config = dict(
    d_mlp=768,
    init_std_up=0.0361,
    optimizer='adamw',
    lr=0.00134,
    lr_head=0.00519,
    warmup_steps=312,
)
Each number is 128 + 24 x the weight over its row's rms, rounded and kept within 0 to 255. Layers, rows and columns count from 0. Numbers have three digits each. The size before them is the row's rms in percent of the matrix's.

# layer 6 MLP up, 768x192, rms 0.107, rows 323-337, columns 0-191
109:155132110093166159139151102104113117123114087124122118093093146169120143079120142128147126170136139152110149136071114173162108099098113131117142116107132088127146115052116141158144110127105119128158116079115134146140109106070111084143092145144143148103168097114118116101122147143146104129161129146115151175134137137097132112068163125128142105153153128132112112164128154153135142141106142132132085135104131131112116152155123155142143102164140178133113141135139124112139144109116113121073062181141118116127179126113119077128147144124103111119114129125129110100116132097140143171
105:157099091095170131090185151151070127127123127147122117201084162103115122093132114141100116113117131147128171152127152147157153121154111140101133130132131141133099134120082088118151119132148152100133095127140076082100133138135107116107151121120115113133159103127117178105117097138078114120112126143103124135119135144143156111127125107084160112131114122124148091138138147152142141145122106107115160118099144141117133140050120107127105140078109153124132075127133132139105151076132107123090139130132121141125117148104113127117143131169165130139171128124120145125129210112148088149
097:155115145125165121127102133123092126138138127094116127176111125101136148057112140147134159171121152116131137115153143099148098117198149090142145159115100131117140174117112120116145099097107127144103147112083141173080137115106142120109135165106126091141124125094150125142158103117118141131135109147149116139121152107134139059102163124119133141118137140163129108136132157159120110148096141088154082122164170104148113117126105170141118104133080113124146149117112133123143150162145113092106146168144075091152124131112102140160118139122115116183113147124111156115157129075151079134
030:158132090144142064118116133112134152141129170138133120158154128143123146100137102192122116143138111137125155132135144116159144156096104130133139118126175132173144156130114103146120138114130114121111129058091107131126116112102081081136118121106137130092122113112159137112135095133148139140107194207107114128101099076151080111135150145110093131142132099100133139148135110131153139103106119119079118152155113140118099119105133171141130107076115164131159114102076139140098153131115125100111170127124113118118114130132077117123126141121114108152137135078136157101166152106149100148
094:172127148147133127116100131098125144123109119156105086115151114110119158072130155128156126180080118158073148127138117124120185136065115081148118161137163143114096126114135124133120115152099091133137152102139103104109138126110121074172139091108131101102134132098138144138094104141131134086128127159102121179096107122131128143137100141119158139126119110099133156135097137143126145182150148072111110098107141127136150145129137120143152125130082157130143161127135149148113195135116173156124164140189128078159136166143151133106163114120141131137106119112141125112131101098125121134
105:125123141129139143163131134087131084122129149129107155143165105162105136115112110117094162138125071113116096118150100127132174153120138153115099143111141115141142153119160129170127112112096108130116102127122135173126120102105089116106123095080098118112106110133133146123129070155064134065134128150153167147151107147174133128157117111113136119129134141125137160110154136142137104151108105136129126156174110146124096118068129133136135093129066137110147138185106175198107139108134090081110092160153121121150136117118104134150136138147151137157103156122170113146120120135101146129
108:125107155159146124102126117123123103106124078145081139123132151143115139107122106172150189104087113144114094134108091149161118134143104104144084154165132137152089146105161140125135102115119144107117125142116100170140096128125106105140080164110170100101115069101152113106071111168136083111132090138125159112116098123131140096121123126117088089161176148137171130110160126171145169144129107109120116098139167119116073149100136137120144123133080108131124128082126130128146133164121109130102131148150143123153137135136088144142124136151142120102152144152145145130090127165109134169
093:163156152148109156181140126106153115123130087161114116140113132143135088139126098113111127152113157152113094138133111189131166113089102148125097119170169141104158150133058137126113151118094130125086139114113149122099085129108072104071130117152135153164131153133112147085109094183132123139085140152104121165131114134114108106115117139115119129143163131124097165154183113093137136113137100129134138143151095139102118067141136169146118121134147102123148133082132159147167146123126106127133115145131119088139145121112129132159109121116118131137144138113167073111136132135103104087
111:143107150107161121114126129133109129120103080141078085141167103147117109102149084114113120102148128137105119123147161147155091128115118137112143096145143133187143135131083091128086138122121148129134148125116150142103133084074116111159145125113139109129103100141100123095139120146153145144069100141111157170162142114099089147123135152124165124113149166120157124108134097138159188130135108083130123147126193114198124127116109142166125129149137156097103106143073135151126115111156129122129098194136096111136150120127142136099104138110101126128134122167105136101154151107123104143
098:171118108118142137134151109137142108156114107117107120115145119156145117141167107174141147092126111121114114120142122134160093133095120126142137157173124117121085131098127135171118126086133141128141077120109132158118096123099128041084135126127140128092058109146139167071093116111133103146098153156098114137139140065147140109128129082114136111104124130096146095130135133111202139082109152143170124139192135165127101135106133172087171140115136120115114157112111113119089128128108121141137136133101111113139130156136114118137126127151099109146095157114132120139135146109153096128
104:127112145114140072136135171080134123135131114135114129157114103141147096121124132101132152143187111115105102171108185164155102138098119168127103121084165141185125119137086142091139170090127169099101179112114138107181106158134134139128126170104119141142134142118063124127163101142104112158101104141128125144151121124093128124109129137090128105108124098098139132137128133149129154158156136094144122129165107120140161103102115091110117137109150104117114072093136093149101136123127133093179121119149101135125114094129104133123150142099122110145168157159132126129157077124130124138
103:138161090097171107131151134119105137157092124129104126146167120148080125143168079150132176104115129135103113121129114155110152112121137127104088088145131162155116137119144087127136097137126191143117116130105112127115138090140120117137121131076109157113147118163114114123180107110094136109105093143155114148154114125127127121141148115128138095119136114119139121112092071152144110138089068128146075109170093142137140137094141152134179157159099156120117071149132135105097161127086114129110125133125139122138085092109089115139133136111068118172136171120151132114128140099130121147
102:149119161185112127191137107113146141124107094147127099138137143116109126118097068126100117109167096147135133110090151146109101125141105154152172119122176081090149102091128147165119130125129113125119083111100140163116135084086123119103132144119106143115121131135138132074129127116084119128166132137132132144111139113123123095119130138122111119166177137149110138144165134094134130124124105135129103138139088132113119141138118144116142115095092153135162089117118185153094145122125119086109158086082159109151091118146126112137146141163144088173136131107177087110151143148127131071
085:123129102163115110113117144152112099133076127126146100130086109154136139111129135145141110132177112108135166178104201137146121145107076081124134154143133192124166146157141141127156139094146118111095099090076131132129136117128105153105116134121139146157126127086132116136122119141120114122116143145110106117125129110135122110085092120089117142152149132142117125136091103093134104146170094159131099135151106143126114085153168178133151091147110139135126152144092151093137145117125153106113136158108161133141176089113104141121194132141139108169116117172129124103141103107129097179
103:118111119098172134128102135117126121100124140197136145136101140117134126100132134128133119124133129144118148202123178156108158102159108155106156106138119169124148165109115129135131113104107153103098156115094131129144136146144118140121142136115161126148123080113070104124152090140108163129135127139106086119154127085110159119121142151049079145118132162090144123146155141130104107118151079126114147132134115120137134112070087098049122125144110127143150113101144073124075122139125089150118144141112110127148120152120093126133141156090149117098124124122121161132135138089134100148